Part of a small language model's weights: no biases in attention or MLP, attention and MLP in parallel.
Each number is 500 + 40 x the weight over its row's rms, rounded and kept within 0 to 999. Layers, rows and columns count from 0. Numbers have three digits each. The size before them is the row's rms in percent of the matrix's.

# down: layer 6 MLP down (transposed), 1024x384, rms 0.127, rows 926-935, columns 0-95
# gate: layer 6 MLP gate, 1024x384, rms 0.129, rows 927-935, columns 0-95
# up: layer 6 MLP up, 1024x384, rms 0.137, rows 927-935, columns 0-95
down926 096:497490442437474479490474555495486566540476508495457486482526527435518505487494501478465485457517562555446584488482483552525477407458534511541436526482534488482437554504510520508411440480600498496442441478515466408424539521482497481474498465520469453512548506461537473441542507462520575555
gate927 105:556476488456580411507498448478495525483452562452530480501495507415576550494445535522560548449552484492554447460536458450466452501484456462463541590526423453488519509498500547435528421581468549554466459445461506503502502452502475533474479557428529564468518507479499481533526469543518493526
up927 099:508556467467490583516608555524557465522531497532460530491540529507534504523506531567566532431504435523516487499425520487512463460539508499479405521466493513506536486511481562519454502500545499532529561471558479499525502510557557473511533465449458554504480525548527511463525505479498587526
down927 096:531524550410523516562586508465434485495502503461494529524437536448526543472530525557466536471550559514544455506432473536519503486465514523447532480538600584516483502446522504489483550558498531503447478473515484535471529507583428537529559474503477534512497482548492498525521470436524491549
gate928 108:490501485516506488515530509460566483547501480520519512472442535496529528546496482468548475531472466519506501533464503514490411506515469506490385531489469440479502515539535503469526423459521518473500445491475407535498401504505437567475563500491530527473504478526493471520416564511563495590
up928 105:509477519425504604479495568531470552508601517478540446475520470490494491602504444632537441556554527481413523536521559512570535534502510475486526517568504514543531496482470590497508484548484514457477469492481520433533507546522488502523468480560438464544504494535507413520444445547464487529
down928 102:578553500487553545451483408438544484492560526499485542539573461465475493498509486488509466502485511429497490477531504456523610480463469521480553480524477571634509541504474515459452541574551537519527495479481524420426494435551480455517487599550546495486482492490528537523577516548501466464
gate929 097:545494451430528435460516517492473552483406458505452521534448550610537489407533532550462555468474484539481508482518431431561474460515522569487444514492593553532558504531516643432520558455514482452478479456473485515586539511519510500498582524535496519503492551496528481525609526577484537476
up929 098:520515500516452509499566479523501578484547546476482516516520474544497457482530488521491545500517467491446493463457518481485471565507538508469442548488500599526433524540510497515480505415579501461597534469512468507473469447439448502526452480514471470451469489518520545525513499489541516429
down929 095:515543494457491634536539523481571505474542479436468532565469460494490503516585488515513499553523593519457532479487541479504477499463526529501497512509531483490548503497468505534455490502474529465514508542543516482426490477495483485507522495486458396453406539524473453493544492531500477411
gate930 084:469530501529538476493472523536510454448443472517430492488500517544488543524509483518497567490505522457498482469502472477464546540505519501415476537556540542545463449493445494454467472532468448538506570500436466481446518508510445509533512502539498489525476475559444428425503453486538527561
up930 086:511459407474546468544519530528522483405594574508413511580489522547518563478544548469515501510546443481531506485477501550410555465515531497521505473474551539502550508404517508504519520485487449495518492494571518533520445396530497511510436498521520468504520470558479492484474463452464577523
down930 085:523439530445473503486486475510486503508453558530474507452470473480433427472464522467474515426520496510576485456504559488555503482496453464525496490512446563473466567540481584439484595482472506535491484542563524492426534460540497529481523633565499432540474538516471437451526456551532499623
gate931 097:411514500480440528504505446481520517484528500510481571560499473477522517455545482549511473546508508441467522484396496467516528547443514470456510436432480522510520458506474479550516520425483452533526551513517511503580526509487472512509618529484522476543396476492504516412479535465426512524
up931 098:498473419518504483473427525472564446477568536508460593526463449479544508521476446474501538553475488497423483387529487434506457471482553516495482433517476537496554517502477524627505567494441507509498571458556513468467490549485489466523587493447509535512424529478534509482464565513442520497
down931 101:547540502430503489561473527494490486458516482498518478496419488465496456598458546501438531492502544441458448486465505516494471481601489481607491506544553476504480531497445536509544516539506516522449482437513473500488515473485479539488533483464528519526451535546441448513461476503531371485
gate932 111:464458543492474493456489437534530485428545499497431488530505445514505430501458482397428496446571498521485509458507446502466473523532597518521497499543544517496458500453513512489466490495530583469549414542491472522466565385515520510496461494565449447484464487507475455474432562495536413572
up932 111:482522499455498538566553442527483508470498521597468517445450476506438453587476540571490447459514519524484433462522488413541497514572464490549517480557438490470439565449427436432527447514485508526516516605506539458509420456525449522449573474603458467506486511448553451483498556533505519509
down932 107:512502524445523528453468459480480467546600488589544554516576505575459407433565524514455523478507612536537449533517448441475436522523543516532573464476406433517568505474470475526502454510519526476499529532575549460509531488475502468513519522446482569495581530468573482440552500457503464403
gate933 097:483460600581556460440463549460546524435559442492529504533447462529504497554486431511513505459537530519486556544495513457569421494449504497534498525519526485491465482534601496498551527540487491509460488502513492440576473486494487532452494461536504459505504511463465520532464486532549483525
up933 096:475458454422475472517518524522515520516520512469503533531527458450499475563524507507479487451468514569531516518443525446484493569457556460490457465508486410529485528491495396558514574532522484500523540510498433498507458508534508483582452486538548479507631498545423502545468536500439483483
down933 097:521477516439535462519452529469403499515530518451488527437499470518470474543498518450492531525514605517483484506497512465551453515481529451536503519419442448478538508466510508453525472475501519493548457448541508491531549521485556535494507494410520530489503505525481475508393501490540463455
gate934 109:493452519470474489551535504496426537378488559534542523492476484492519515465537430509458534530570527575495458507522543426496473498506553485481491562495551493505510463531465491457438493505518490517440432533515501510493446490508473554500509441450457516561515483444460466567508510468482536477
up934 106:534511537496468499558561472527508581540486477499557505583488496520501551574422467505523496487481463472498535546522502508571498560493533481445407491500569456549512487475538450514502488486483399489472438478552464539487501526458616564507518495546412546460482498533456478514473500504522482502
down934 106:487488447521537475379489536530522514486483478483498483483487477496490447481494447540480482519521504509474498557453554533492436509457473492511533476460521481454486557419542480527512490513470449468442437420452459503519485513516516545497484494508512499544460449497623460515549544545490474560
gate935 105:473497468456486519552523497460534490520473433442440583415424472456424546468464536557568454499492485516531524484459551432510588530421502519508456449553514521515470539453456475528507505599527432476543494488530563459460447548438443492480588456391487516488520511460470458527524429452491485534
up935 105:481553547500557565463531544525391496479570483564527503503472492428474518498571488505507568491508491530551481507535565510477478484477499436468417452455539386527495535517545596552442462505485518523476536485481539516547516471487482451476534489447470525590507469544500396425472520500475427479
down935 102:514409496509495504545586436490476474479557472426532481520548465491513508551515510572433533419535469490521581488414535554446534498514459444501523482509529522496479490479534499565479457566492487489571482428490473524523457490530513452453573428527583570525525509461482526516474550521536489540